Each number is 500 + 40 x the weight over its row's rms, rounded and kept within 0 to 999. Layers, rows and columns count from 0. Numbers have three digits each. The size before them is the row's rms in percent of the matrix's.

# layer 9 MLP up, 3072x384, rms 0.071, rows 2576-2720, columns 288-383
115:502445517496525487469474510543456460452483514490529511409483530480499512488552506479519464464530505581513459474503486472445539522479467543435427547544482504505457596523602455485425460467439557522589434476496473506490448549443502515385495543506545494517523524479465530477476460505550479391
078:522522509479556499559516550533457497461492443495505513515500490492534545578526492540447495508474510478438499503537490497555479463553483474526531524535540529443530505540534510508415519558504442460508505465440530521420482492466544461513451464456521439514499424486431478560493461492544476479
108:418451518528541420531477474527451508487442468583537485487515481560478558538574492467609451464438464500531594472494506580487537558500488571434557551491508452510479527483482600527524499536485496456537503568451511446525578491501477556501531510456537557473528549446453524475525565460463502472
102:566416503471475491473459510453472513469539518560434501509535514451514440521538456607484522508440502531574487473561496511475454484461481458419483508482521458490439506579446504519441469471514405600550455521447539496517497448535557467508492494493447502578540471530495528465439534553507516454
100:511509476496523571505496492499475442523507564535563494520502489561549505502488519506480603542444472510449527515429576473475508521495493497544447510495579546498447583562504553494449427551510462482527535470546478532478431459506417440547497504530454513521455555478457504463552459512498477527
104:574430466497536469459512472451503548535509530483511503515509504543530476531465507502477495540418471572536547471467488488503400531522539455496459527466460540481421506462485542520468492520436494468499491488450461433488505517503589521439471459414486553489515517531427537428468486454496431558
095:505485513506481558488498452516439495513453462519501512441487491518487494412474472483477525492502610464473602476486490490475508506455492553539490554477529525512469493472488410595482489526509529561414391404539511543564543460510530487526476462527478443550460500512560552441504436490504497531
096:563573512565464488498431476522490578506539481486497483480551445495483573462523475501465467445413530523452552542459496564532444514451510505535498493482538468519534519541463479477513481456499619509486513550450457507502553491493450508476521547526495495489549476485512495519522516528520560529
094:493583452543502542504462491479503504534466554509549536499504485504490484478556457494425510568447450414517581482531510483536461591545572456516423527514491507526425572572535511568515509449505479514476583472492492492485510482511438501492513561463558482467447552462452491501498506466527505535
112:510541448428487525481510494571493558547580563565543456511496490544519519567477463398483416499461454481622576460472449521492472537444501430543542488484418466476423543530483393475607492494512447433527514530541490499499450487554530488535537492465494501511468479452481573472521503435465572471
103:522478512500510507511483597475515489513481488483503552499534543491565500472464523515497530456550474460438519408486484548466445586516444535472484403459489407474477469462588520509574504475432488549551453467474531485497544512526545501523506421550471481477547508500487499504471500502476531463
100:496513484468520450519555449417532471503437493485472544484544558494550468581485496491532503506461473518462497548434581468483527419496530513477508524536609475451533512491548577493499454524543421498497519440470564562496491524534496511537510482473478507562519454583546548495512462547503531498
095:504492476485529485505455513517448489507419489507530474535461452536520507484520448478465548534483543544514354430448513470432501480521547500473549506602537474471478491522489547528538455510521546513565578538545505513568486471645478503512537533526491448467475508506492530489479502428437466486
102:456462506523513490534485514497489474475543489498585537537484430468493541501519506516580485507494518501514492483575444509461448490412382449518523478474482541479479527516532536514526559474555518584544397607485502531484508465461447446414518507449528516525539531474513567528476537489514516464
112:527472466438528445506550506518540532505491455480504441414517481498438550454479464474573474454532420529569548518502463455572516432562493401497463498442479494444507536487534488461552456518389560520489470482492509499547507521480459524579494534513455479479523503475505533505512450485569535494
126:491463514495509495504584433464432458500533421523417493485461488534550564520478485554513428435503495504402514523508540478552427439439515507452469512489492459465469534607551530488561527552501494516473523430467577498468531478488458522483528488460543455472540489555428573475549553534471530456
098:532562482579513525475480483571542523480499470489492517581542554449499507466554476565525462479540495529465499504519513506523476502501548474521483481499486423515481449470526501452446534538509477530612509519504495407494576521499522460432529496513467510544593556475462467490586585568471488530
087:384467553456535497555508472545430459508420521540451545479478459488495452525519492485559554545544552487506512532512487466528482473499518515483451512480524483511431549571492506451527443592497540493524475533544457484493485482557510512558515562531454499481491517493473527432498461505562457513
098:500421452577530507517462512615485527510453435495485482489530531531561547492527489541501495507596628451549512519565485495542569483539469433546440496547531417553509533446537544452524440483486481492516523505511487425449534511544428501504493455543489543498554531451485492520422510571553477483
110:476550521531582544590532515462437442516493433421492495500508482529529487514469411544515450509475540543503609480477548502602542527490476521473476503454444443534520506477501518470504535552526537411546513575478497476473528518464491510469507442517473486461489533419535454503557443456561480512
103:561467519501483543490507500505504491527444524501471429465479541517492506506468517465580503480549422513595635534582487530462522469504519528440466521450493472597482461467457458486518531503472539507551501545544583430481611448478503449545535477535475451523473519515446446478553478492445468541
104:509544514424493559486517525465517531536582472516526469504483450524488520523521484422503467421499525426482562476522583554489610490558454521486609548459576499489546465476465458476487475488556522538534433474553472466405572539437442466460483532539548523457544514512515555483430472538514504477
108:534559551418525530493543465470489479453516529458561463469486528523437471458477483523486481492459498477523465513570519475523522493502492534441488457455506487480529521419503532359552504469495599542570420464532515507475549520547486509541559549531531480525552492536478517568465579480452427468
130:509538418495482484454566539499478541467473464469432566583524447508449550481472497502458566557491507433516531519529399446514509448483495484515531534465447509525544478415521529510510508428467502485500504486517505438483543538473463535466508475544508591536547465406473507512504515565528515574
087:509524525506402491495485520500455447463510525504503481428440501519534522477548477554562521481537500472505549440481491464550492544508519534487488463497476464537535544498505540500523500427532511490599483513552461522548435458439509482509469523458482511504417580496566522553470586501472467497
093:510447527562529519472503439620548557536512475576520456457570442422540511543507463502518449491426570556479502523454498544431462553518493545515535459435555475519393490464483475488516430502418549488537528528524494510472582516537518492486454506466565463548467550473489521477538473549532482541
114:505470530471568571508506484494453480496463488503455424481492451517500503525532489522482483432490400462509505446441543511513551376510486435465469447600446493477547442523557449604586561471524522489453529502482477505482547488515519472440541466485491473517521507459463534491465537522522544459
090:552527490475452494475507508502474600551512502550482568534582539499460523480526474506624507553511527489483578418494495496569556516527422574502427455521472575526422516524537535425482501485499468429545491523535566442573499479556532489431526512550506488529510475473557514481484534522528477520
105:448527522580514505497551535508456443534476473507443499508545536467447573453436487563467477514439580551517540583521468463510524493463482527500492497516437504523566483477507370534474457528501539499505636500551530473497477495454453490516483460449492443479495547484541431520449481526533496528
103:553524497416461445495523461506540508511490547462530531550555478444552460541479490503549464466507579493488530485485471580490564556428573499581533484540529518515431387512528484547499530441456578552477496514525492530533501500522555481466532571469450497518454499465493519486476415513465554492
105:514500487530512483516466516430506461449508453497511561511529450509437484501526509498457529529496467544493440501545499581567499520533536506592556579514506459434529465543490556468417625440443610519486530616507595551462514498531486540466536526514497474533500483454481478522531431520463443536
098:498455499471522459447513516487469516511496476556439493494495479492522466475415461581563559457477487486489503464520504556513483463469524523570484471583607470534483497475612492414522586499473552453510519465468516522451516504583489530463531519479526458527499484537490550518479490485468568473
091:546478529462471458533505406479558491434510537498505537493541523502458440502471501408540547433536472491476567461513500496498497459443441504441544498467495450495512465508520468463497475499480528550439529481461500506519511512529590452497506477524449527496497574576535529480508515590453451470
103:511421511461581511536515583482446554477551532506521539524514558466511379482487554493495499490502494495459517502487484539478495515498503508530540515448462475494540481525403539545394544521538511471554499566489589519517544535505472441400491539505458560499468499488510508493454488534562485507
108:546551542453514487544494466423540480538500401424433615386537526490532508583523478477510527466529531529520539529488468477529535553487489474431532509433449453485472460542459516415513576509547525543535489479534565466491534518495501487466504571515535548556513483505463478510508511495526461490
104:504501561523415597452495496545475533471511546468483624549555467498478617549529538397500511497529440451438549540521504467438492541544456548493494473491495447531506476515455517535608489498525468420494601453530482446544475472522585474543484529508550537529506521503506438500506484453525462558
110:531461516476556553510545513498561513541450501531481509488539549543455445533526496531475473466529465517470537525536425459474502465503453470469462491448440506495527543508478520574531450544538505473453461526470620494513456525519461469513422552520425466481451501505521518525510505455536485463
100:497502451471502471545527487457526472452528566491481439540420471470481521528497466448486469457432465517492561530540501531516560497511512449522456494566502458549561537542505468532490518440507481472502500522490510502536549476453486443397484482565427473529511545451399512429481436483516576431
097:522514417481485541500536548528485488560477507454467550443496586476459517530508541488533491542512533446524501503439588525564522533507472479555483542493525505545529489532497475482486505559538524504532536551505504489455485519531435561501498537532471513492562494527556538560481527541468537437
092:499474502562554470506523441562514611453508469492460472540453482523456490501476475520470476478545528552514430451484537485626495480507496477558613432483501492478480562615489465470458538518496559468569456493526553522562506495483529556477533528507499436482568540518473492492490580484471487426
094:513469525414473431496503491552503477508435511551478483557501534479532476528521523486469420522421558476531446535583507520473462502506502528524492472494513463482483548501522479537526530495572536505436476481506498526413520470460491538523541576465477498463496473437483480506457531496475513400
100:550557516364499492474542549443430516608526536492475465526537519491520509513490511513497518576484506475514572508560449499506449550517516583487464485436561524542468522520481488495487488491488481490523534507483534563488523492528476479532499536499462526493525503521590511421490403518459528416
103:468490534534443537538449531554538486454496514567472434449455508504479530505537512559521416464540541555494471505517426498533493493513553503534490465524488455482487513602478527481538489488515530556523450501483527498488502440539446494516503494508397463504578474451506469405452506534520522424
090:460488469506496568542496533472496539529541489515508523503492475518495437536517518529512470540462588446513522521499500523440539462549467498524487495544530490501476484477628546509576524514453559419444449486471523556533493493510470426451538548549536477507556462430523452539525480485487503518
104:450440486497520531528474462457543523487500433509479487449507565503559428507475582542514452509514480513521504460452502447498479477474574412554524591523485541494471438559432471518523476469463524565480468505575466520472404518529448470483521575458496542481468504522484514508429489537438558578
109:553587525614458481522449515455518463528569486489438546529600519483492479515438530509556511442479537522438467525535552449523597442543536484569472505461468469540532481480511471467506497499560490549518549516500492471438495403479447506529409426448490501439480508514467543543556519492538498518
094:496527436562503576473551481412515498511413556505552538537557558474465422484486518479476482446492437469590515532509517546540514472453530485504429481425548542479478485486495544460451512437491488438468483412550457495529439603496493501439505545486487533528516456522491499501556484537438527528
096:496467524523566430508479544523519478476418593536451573464471500454430472501484525531499470448393533500437483499491453468452458475436543466565521453493499412545524525481532465553485431543489469549530454466442494486512432531520551475499538494476441560478540486504510492625496489515480415429
099:471499537498455536555473542476519490505487538385562421556523521526543556558504428517541493473439511523454422474509494464488435445532514468502569445441479532457502429520473548423477531523480502502482427476537554478474555460454493485480531447505514494466477538530493551508556528484501484534
097:442473543489500541505524526507434477471514516479478489461494511452478515540493496533518443468470451569518544369423528456486515526528527495462557516461512486481522503480539549529446494513477520457497480545521419572482445529495515498424564480598478516489431485444521510464552474478498524526
084:458449531512550535492513484495479469505536455507479482600561465548425462526500532470550561555529505523511488489454487519523480487510493486502554547492474525431437494447465494517527512554515465505457494505463500562492571485502487419505546549501472441499462487524567421533498518546486525498
089:542460489444487555488569542445453505568466485475509498541441448552485403503425524599494470530537507506511508509571535486502570474515539552464520452439473484533520575484508547520526542441462476537467496490535488495442454466510464514576510464444543542511513472486574453507505515503473503461
099:488500463448523470463444491497487505446462422484466497483456544545472513530523511479473494460513505560508493516493509502490472457542498491419562552461473533490463523495521519513417492416421498492466606467482524457516510473494482551531488469492520471433499474449454521457464519559587513481
128:527563537504466512496437482531525503489458468499414495459616465534460416494498476452507510510531540530423536532385511476532470518428496493515525454446504496561516500548519538508480488545497518478489461506469498503491561564484496521449489500522493470420519423475466507532491543544427423448
096:487483535601488530500426553509487481430578479482503547488426479473580534528464500503520533429458432576462563482505538531499528560518481460528530486424514411473482477503526468601532458444500503494479535489531457508471564588524545503562472518528513522577501501447431488491534508434568477516
094:495475443505447502470510401515467442560472515503506535542469508485497468520509557476527524513461533512404478536538509515476570520517460456484506536475492466554530482493563497441449468526511471479545456427554547389550503484502485526487537484484523484499463531468529515496454509563469511470
105:431533517421480489548529489571509488491542510483452517522529610419505566479524481452558455501493492478551549407544518483484530482418506476481543442528544554487471465514517564528497529481536453409589482487486532488483449551537586459514490516465530437493530474495475496466506512468587489453
107:460478492464543527451475535486481489498485507490489482593513486548441438558508576478483456552556474481489549464523480525559482564535490462457562618471549493473503525491479485574567566475468419549440529527494503484456512478404502548488458469526546449558482448545566535462579561512535510503
102:433441507457516478545516441531528504490477480488477456487466468488529484486487600425539483498437489549520399495557514493518550423476475519507468509482511471514526488489532538457497517489476527471484451443521463506527544506521549463484486526481476521474532466483571423597436529528498491539
098:496531575487499516485587446520516476521507488414468518464463433490449504503536480551497469478481506562452485477564537538513566493457476559485477561357496504484446487480513534532482444468522486459502517497528549573510518445454523512536459553518520526558499506524528439458543426544511551481
098:498524542475508496481391514521524534486489593520513509529526510492419467514454477544478423531443503494492536477542558437538536530441512581523485506481514457548533438574465465557508541551471491608484506521452487405499449491428463507497472524461434462483490505409467555576470503431539520556
087:555531511505489494457506528499553425505525531514525471467503433458517488494472493574454554524449474552536484537520424516541487516513558520524504438555449455479471513496465524494448396489430557507494481464467492536423592446497506488470445448484454501575552452488487506517434520547508507457
100:534447551513510519511460566470510486520500540505543543471580504496472546480546471488472484541450471499504522532538513496513567465497509457489563466485494471445512537506472497473482527495504442514509484434458513486504475468587459520518503463405544521555467475510502564608509434536531555556
108:513469507540543506487468475483511569573567514465475481530497518460470468525497531507518563471492543557534494455402520459485465562579509455455532528556480594528439516529473538483563517531510451456501444517468487453556548499456512498471584483545512498560547553468555475502500550436489575525
116:493453515429501470517523484469519492433491467539448449391435495480606446512458442404482558457543544538487537499504459405464551472453431532494494525567512466501487514482555611436475514585473449510501499531532478505477525520536470541473525572494486498613476448529444525514546458444511460497
102:499527468511583503521568457504458512441556501516543522563508472411465483460522472486490512482538479551517542543454460513471469486507489469533464507526478549491522542528455535482487487526534571489448454472514538485523479432561496529564547417485441548471551549517431577373481517490488481501
112:470549437509454486491438404432501478575425513487424534540451516537417480468479505522485528452547531509525444491526510510540528509406538469567515504492516520569502544539522474527512464518485516515572506528502461440546499488392482532493475519424531499562543458474436582531488474476470496453
096:498530546441442565487468443494461488492434496438531477520484564541561529436532493530486491488537544484512494544518498544444533525446516516457489532417557585535479545511438462501427551513488504570530477533543553499513480509544533519457510425441527462532531511552543464506464436504490517416
109:490541476531463552538462563518521564520539534470435540542479470478482504521507466496530482599438488483495385464492490470497509487515506527514479479526532453425578496522494420452414497504460480409449492564549550539569491520576582524469461441465509508555490472506483434514458512521511480479
103:540535481473588518526436557504503532509491497574513574489532448435498534536453486456512515513519521468488472442540525528483530493486453486502521410427539423531503514495528521480436520529468482561526425507487455524487542441536528565500439521443491503524467551511472537556528508545568568500
079:430516482471495540436525469489507526570454560519490443519546553538475481544421448500552453498486518434454487515548463565437511524489412498454456554519522492539460484549471453559478558523464455522472479490533487488489510540520528558470520433468549513577585457424488506413488565545498465517
096:497519461446547448414545547510469432507483532435553497508540487479519405485510523438514559492462514613487550527515459502574500462505512497530438531486457557565528532519493546533456404419467523453413498501470524489501516523528485478472486456547503514545452514501524509492501444528614455537
100:523411518492428518517501498450456494471469510551562498495615479511469553489501549564471449461474521486528562542447561487527557546494439508478541460504513585473520555559441525480559568529444512495468519517429502482464523498469577545535514470496530504419519516514480483484561527468532498464
099:530490518480471500530510529502467459540488394524475497461535528453534532502526389436515508503526508467510509564545481497509481480456590534527427446431431438472521576571477506493519550465433524420511520542518503520487469487544545502480530457483493431497491535496407509530527471473429546526
107:505489521542411504483504494533466524466534568454542547562438496540482573499482524532487463419480613472504442514536509458537537550526567454519521414452449568447529556462464527549452574510525507529484469456502505555540451509572484472500537511478522419489463520467514497529563541558486474493
090:443507419489524510442534465433503443439431486550570516520545498486442553445504554448591567469480520531543505481528463452475531508486525459543440452475438462500480449504503531494550568505504629497478555457526509507518519468533414460479456394443507416492412579467502540444418437516522469524
096:444493503523525505502520464466475473468423425508499509465532477518518488483489519472578543491510612511465485462509539465529516444507449538498551574489516484579478457456467520529474500397484482486439511577479483515532469470548413547496491576478493496467546579584520510580475482514498472453
096:456528435548523497612544518462541499580454508474513533542482536537487481525497576523487471489476519483540518530470472535444568543577481511482535501444527519457462513477519434507531524497497533529491491461562495421515476475559489540514456505514536539539540493451579482540486474445527501390
101:459548396502522483477497457500445483499528490506550574503524408475405489462502461478523517572475519464494565485466495478531493523482501480539489442501489536502547508561531397482465455408487553460468458440447459498455538524516484505593516558502516564503506511507491512500496563505510512552
104:499524515551514461530525522422478486483494526450530562456435435531524538509466570487487502459525524487454568436525561465531443460506492468510466450485457542486515489505472495566512523545498489493473523516471448515480456495529460506463462478409441523539531482527532434530529456521541482467
099:529560505492513499544520498466479508459508546521520489420529467505474555430500520518519490432484519560546505453545440517476480476546495510502471437492467475521475517458497512447488508501537437515532496539570501534444479407528454578526531495598475439503538541481506549475569464497519435535
121:464519467478489509479521531521469519514516443585520528480450490455490451530443498516551510476491476541471511555546511452545557496475575547518475456558511472527480480529509510486544514485526500556550508494523505494541448431499517577570461469497511501526551456505492479465475473530414381498
115:502471479498489505465497477538497449514453461493493518537503511459469466564503449470473494537455499482492488470520416407453577523490477471493490464423506515477571436559514555465504455483503481493492434497567434535495506522469496457527453539482476463548576515492470566535506539508480456495
093:541469481546501481514554543448489505585485499525506451527550486502506485555492539502458503448487459466527550496441513532514473507539509514493442463478435503514477548484496493479552539518418514555415560496447510479480491480534455493513536522450481528458563605436507478547489462586504444482
090:536495497445479515525605467509543525463508486521521420487545480546581534446488502539513493536492501496476541497586485437464479444501469576548526515552558562446547516508457503499506497476538523515374574521527498538448505455473524414536504441527430496525550451460465545510537511560532483515
092:496535526434506551533553412518529540490480463542499520490470530521533490416482580428526455513459495483509565508495468495491558569538534505489494458517425466506474444503521476513519515439513385470476549516514540494562522542504489528538542471513573562476491545489500553459496457462463454440
088:508564585504457484543478461456524485480510456460521497509502540477486533507478479493516508564483542483548461515526474526453549411449476542451493471537486536504414511535529445511540515512487487536524542517584528509486433555500500502503553519482497500526511461453473493536539466481476476566
079:487532474598495528550490519521517464476549478479565468435506531532531510504422392521503542482499514537497512563495538499483485535538434588451476551535497496448441488614390473506479450533505489503475518472507451489486486524560507471432496502432478490421456535498505438552413469514532499472
094:491509447485491462426502519494444510442470512569541501460543454521538458491501554502579460545528485457509512533446521498449534534488493544525505532502473508538537476487513532559521479468480528429487404485542463487469474537533492506503566513477488487465457532476454504499458474510504480558
093:531524442475560475529475509586592502536437500563496463541544466534530544497509536520451463524524450455498538459426473530501479452520498529519438428446486447524512504530481485475470551517478526476501451503479542511579532486537503381443532471530494436517469503502494502513601464453532522425
101:435501491477484534483495581547511500466507489497508490557543541493443537461520535461506503504484565581471486544504494471490475466505553417535475567465568463542551500485541508514509433492526466495511540509517501434461492444436516496501538535505506487506438579529494497521516534483516494570
105:462550517483517629529425433506539475510538561527423490518505550501483458467505494536527502543544475499510541509515525517565505431493491520495432496456515475445515585499486481377512469563477523431480515535517505508456495557502432477514554494570531506468509562523537533494564508548475484551
081:549565465489495515515511567525558469486419507510473581474543469507546455462531458480401509494510527491433532398565490475485424445566491556500558467424503512541488561496417509457440511466486558499445504546444518454551461427545479476433489545492547413511551483480474451437484485503444503459
085:582502484527532494529519451397507511543520561487479484522462532450434550494438531511560469490530486503477511485548445462526488520584427466498526546485524489500518575493519549459496501506487518537489515552505474468472487553473516449514507511438424498432596504562543579513524501514506490541
125:498448477504541410464455510468404453504464479552559514505536539481397477509489455530550456496506529554488362499493501451575455468450557457541557447563572508542470472534437474481542491455472480496489512490424454542507517531557509421470445503464422454513527501466425479478486449449510545485
101:459504536517467550548569549503474484516568514505458466536458486466497446502461565376476470529440524558486493533441495545470491563540537464517518466462472494526474452554552460495497538502580458528448454528476440414467592432520448490471482417469487490502485571477525500444446549481492436500
071:548507489504505467538498516428503443535441448501482545500467491534489484543484453567408519500519460564486450493513528529516592502605522427485448491501496551546434463468407502511518496516437511502556459468514440449478404490458530538481482498521507532503512551505438528460471493510548453456
091:504471531475426499482480569541445498551438552499547540555544554465502521474499506505499431464453442486507496433473491511452533485507583450543483492511547558614431530506484462457478465503526518490557535443498465465464488517414525503499531524539473445536532538410557515501466517461548473483
085:567467540488517442523502488462485489543478535495476528490486459483561510470450472515488522535533507557559513531516477494572480521497475474493491529483527490552533543514526449519484541619421455489541529486377509510436518542477523485473514435454481484539501474493516447460604557436523489498
102:411585479532565499450469497542490580517546489466499477479566470500555534464509519491509492534557513467592537506513493496521518454531519514491546385544522445484503542524476496477440528473413542494536433545476553513451535505471464452532521547567435534463530517481501543486488569486532562505
135:577507456483523450523515535462521443521461424575492520590498416489552498456517492408477466494493507510478448523487524455465498498516539518534508448532516469562533480417486495464515525562520476464517574480511521536447528493485503481537483442490502417490459456476460457541434508495515476540
100:522541523555461464502458547491456535523423400518484503493500536594488486575504534504423516563569515473547474491531482504479478513470484438553562471469506464496433467538462517446543531485505513476491520514427459525449504487471476570476520523489506413553524499552535429497565521500480520457
096:536553540517492484520477437524470532538556444499495460528513398426525482514418412497571543513547502485468469510473405476472479515471483546554591475518492465543476517454424538530498510544421570524564511446495549530477488496501503516504491509463529606492503457443463540525517487494538501528
102:511519536524517504461468541471386459544488460490515590500500474481528468452529507524491519480540457502498527493478535555554457454518544415477434490493536548473479513496533560529501518457522530474402462457552481473578561502500533513439529479519521614491465470527476473522499540579515472521
083:496447468532491487500454468530438486590436591508564447571490420463534559566448559447476500524486504447498463463489480473550494453469464448530495485474501488516581582496541492525471516455511549474518500529487498491517495473476466381516585471603467502531550495501455506473461439534508498516
102:511511454531499511517522503512430509501517475498496508476502472445552616576564467512518523486551491523491500536549419539541529494496466481599493520553418565493459607480534528526474490520468555601460489450521589523381481571497459578574413442465567519443468453546469542488535504470503443477
083:445542458574497442445507452527447429479427428463486492493454442476442456462525511526579478498531587481571478518490522523527486465504487607551545557512484483494485465489520437559466519472468494575481536521509531532546483473449504541495537516467498520465413566512425510525453560496506485485
114:439488447468495528570488449438491487484438473492510553546507519512502499532523481488503454511511551534486465467560520518471483519527457457516455509459486539490506445473441490509468475421507519449469495476486557503469429565476527541453545510444497543518509497365584516498495523442473497404
100:452456502523496526464516480557500543500421504454556460539460490435479475447448536420541545532455466479550492451536523448583457523514485521466430450508516467505506533499491479478453487483504540501492473549493573560505546490469440446512532510554506520513509490511446487497526486490570528545
112:510517448602438512422531508498475511487520512511500478496486487444468489481507495514543564527506462512540572431563532502462468407604493507477524571468461528458504450442488570475525471569490506543492521526454429510582474448493533427572556487496484469535459544475485543481507527526462502480
100:438510540529472551520521466443483444533404443500454430468458571574546544498562532490556450514458462523471591498470440580472508551518550447529551497468492565559505566528454537481449436443541527451511539468468464534516467485482479495518479556513464492555510554573469474416572477547503507516
096:549499477532478474503550453529452524464517483521507477608524537520548548500486479508498487533546567558532560480539451506467556536572583526485524530476530544554527422467566521554563444418494449521519457521481451570496528530548467455465531511548442505533457498537480536492423405536511525488
095:451579512494562405554528482508483521503548449452526467537497495455461498558490476432527493478498524504515555501533508465488504448565420537559471524442478508429411525509571468439503594467519500456485526492480502514524494490513443480585515504517466480562526488510549461509493461481523471502
108:524501487525462550521489498502509494535498451426463473480523534560418454513462448529527431424573520527454509477478454508485451521478441545523470562507505524497481526527431501444504515453397438530498590480486477520506461521552515500520425538636519523496413480459516494475555499457554561527
100:520475459499491413469510477507466415531464500439508569428506500518512491458508502428588536539558594545451568524564475580580513456485548554476502496525504510452445566565470489525506523456491546442506517482457539477474470472521568449511492484506511553465519502495452546518532546551485497461
088:500553439464528481565449503524537546427528523525487540553470563505544426508508529518459522450499545502512390562498564453483505444557579535520436515579498502462430466471521504455526474499488461473531475541544486412540481533521516566449462498565433519459491642498518389495566443534464475519
091:522466557477501426454547501469519536453499515508502462538548468533513516466513498498435426420496466479523515431545508532456466537497569471558468508541558480400544484502519561508517489474447521554479529492449500474538536476492574531452440494512485475524416588490447443520518437449460501541
105:502465458504527464444530554493589495494557515492468395572523465552538518450554543530503470572549500525475552510464543546504432515537534521452463457531497494474480432537564506429509553492475555486567532529471412435548531527526558466467518503469572537446474537488447488497437458486441458508
109:500484477481427514574486517458508504541431530480447488492446530509477553484433455522514368510586485452419490493488519504527509553402480501406454485459474455474498563496585443513496462523426439483515484528424535454518475435503531589575510471508503545501473491538511515481492467519479508464
105:477483521477461452483510463484478544462487516470501486429552475526581444495506494523480454497480545446448601534546530534547526522551574489498548528476495528487486516478492538538478505470460481464454445540432502539550465425501422496419541486550449518498462547536520521440574537524535507549
100:538475511482375474602542475473435478480508479471463506570537485506501459517516427448502488507560490450476463463564588488394508484434501462538467578496432522519474456575484487514521490504482479529452524531536522491508483501496566446472443498467472481479472452524510527488467508511508468511
100:456554462470566533512474499511558494487519530533511483575414520485503528507460499500442519494431456492475559483435446524589506541511510519519485498500561469489490515478598502550493543537531471524451529502506488578597536558469426456542505480574410548428471470427487458479506478527458445546
095:455486568474481524579477454485513526602540463521381545457456523523509496482477511500455474499461541471470533494490488517500526536546515508542499456428487509502536530463433454594520486419554430481568569542434520505449503438535508468468501573536544485408511489468583467461444550479391493536
114:526477518527554458482472625519571537546580463526541480521494489526496502476553474479520469408512455537516463443512524536443453475542431425565514536492532394472548476533594449490469527521514498446532475453532436467538530513514498531586522535473490509442525481543466585472513467495518530440
079:513591533437533456561531441550547492529535463489503500523558532426456513585501522436499511558520508502495438455504506483515506534443473502542527440533450443543470559518475497422489522489514472486458425491473504444516520468451576440442466534445530490498479583441441509519514537560475443564
093:417538453531524567462472456535503499496513456521466511515494494499483429472522519523462536545500554471521425472486502497395519497482547523510486504465511465498508494470520492541470501489489446439512460503473529533509515526442427470467616477480465520512539501529533464420428480483493544433
096:517471538518451499468480510458474615579496492442493546505415499494483472496476473538528496463526510502509446519491519478479480469487493454538442575410476519481482443433512594495539453477529489449475483484552526513564513464505536493431460495449469522516461484490490470521483483573501540570
094:509514484501478426512495419429488499518485513582493451494570555544495468466476509511558469566535564486455500567506540476488504548385480511504482506470444543486430584555529503436518469493542532515594615541501588494485530439536515503521500437503494470481523508526549461478456542517486511460
086:487501527513529499524458513526470515507502496547500491483512553494595498570484457543496494519502551518526483478543490498460498483508525538489492462522526485521523497526451494551520485489527519508500496434519484540486472527550499458517534517628508454445549428504499495506505534524423460486
085:476495566500499504450414462475504481496552507450474432474482478484553477446479495515540544541528468557541502532468488442519467469454463460473389477443502489529458500527466511438393537483538567485498529436550462527493491518517503495514500539562463575436519492468507544500557519522530464497
102:484516597447533513581496507486415535480509516551468554479489580567446493502538526448529511443455484489494424461461455566469465540434542490526428497477520503555457494504476529533514512503509569504511527486537509554526461436463514503533529506435433490557499504491423552561445454472463494504
090:515470481508457485502513450467490531500534533470557482537486462482468495434564498543546495483481462529488542447600483535529451476550559554543550505448500508508512456538498531482512519497478541522509404586486467490501543522572503435468550589462494469483537498493479471520432483518552437533
096:493419522512531465466494490465538531490504575549528481495588497503517494551483468521539484541539505455535529454579571553483493489484460545500512494422478510548536428549499439510531495447502572452464487484524599532455519450447492578473475468504540428474517460489513486473473490495525603473
096:451541457456480448511500554539478492517530576473463531470535517531476525485544493523494503481521496452502509454517505541488407531483587474473497473475472450454504509455487488579421547544544493436492466531498525507547448495570463533541489483552462503531494466480488496498485442494494525489
116:477548441582541515543561509565522491471449505476437592554535544435510451426454470502468461532521515520436521520559517528544535424451524481498477527534475460491481488482441524501443503422496517510475423453518496569460475489488483493404537509470556472484514444511518475474447490518505492495
100:550470499487490576529526579519498501524443498466490531483565531464540474477533483513528491427519512548487546414507498431520495496515509525472468458558467460489491480548525493486560570454480526484534504536478545509481449535498452424508475516511490517586509581486463586465557467525548489465
088:557506511450535483562541493437408473474516390537498449429498483509525463472479492425541456502496464531510487570474465488515502537452472540474546505490531463539433462506485493476418552579431499472521421477509424533437453510537422430491508542529524469557543505521539461504476467433504482513
103:481556467499505530509535526490526512524499383422486457527457529465529509458421513479532508469542579492526528545515448491539471481535521457509483542539547474508474454437512567579481490566543510458477498520482453525482422515533464463452522524469396482517476508486500542524441452473578461551
076:517493459463478494492436514556518494452516538468474468463522500516495519467508510497504474462475473539472550446462546430461516541497412508498521574441511491575509405490484517417475527548507485557477452550475480472542593438513423471478525503465541463511476548489512503514573500481499465488
102:517579491436535477497458472531454472504483441549481501435517480497494502399550445462500495507436567509461515604446503528504472471533523525500483468453570461525497464510515497494496514483529477557471466508521488422583471444510496488559474457507482515477466536553452536465475487562456525480
118:416504440503502477450474462482557525493569494505431431533477509445533499488530521535478443601478456477526496480493494449443477511560517487519556553483536506530535493502479521567398506412487463467441531567487551501502469430484532457480539534449454548487488513545430485466501513477484522500
104:461549485486562545541468478530478494517412488518455488572554486502480477516513500544438461524587556544502485486559507580470458591427489473515576509571556523469504474511444462545539544484450458517477568463451433506517530505602440502489489434494498531505574585408523467508532509470552450499
086:513480439451482499513522505392531539532467469471437460509518474454486467469474569515498522478467531476448486504489425508491510499441547533481493511490517495488461579531561545519526495440552448537581508509481542473500538561514511462457481547504445437478555487508467471485500496492504451485
112:530494552504469458456473560484425501559496434496533520500501471521499543513428505509551551451530448486453543460493549468476469496508510489459566443523475573582488497475589514514420525476511475538534496522528534492422503431571467514581476512475493560513503475542508510497465506500511470408
099:493550497469484564512493436488518546522493495486504534531478472490522488505495423479514531516449616517532516457505521444597557562542443469555488489514490454517468546578432450460477442507420579574501467470501497438516475512525541535448437530516496513525437567515506442491513547517487548513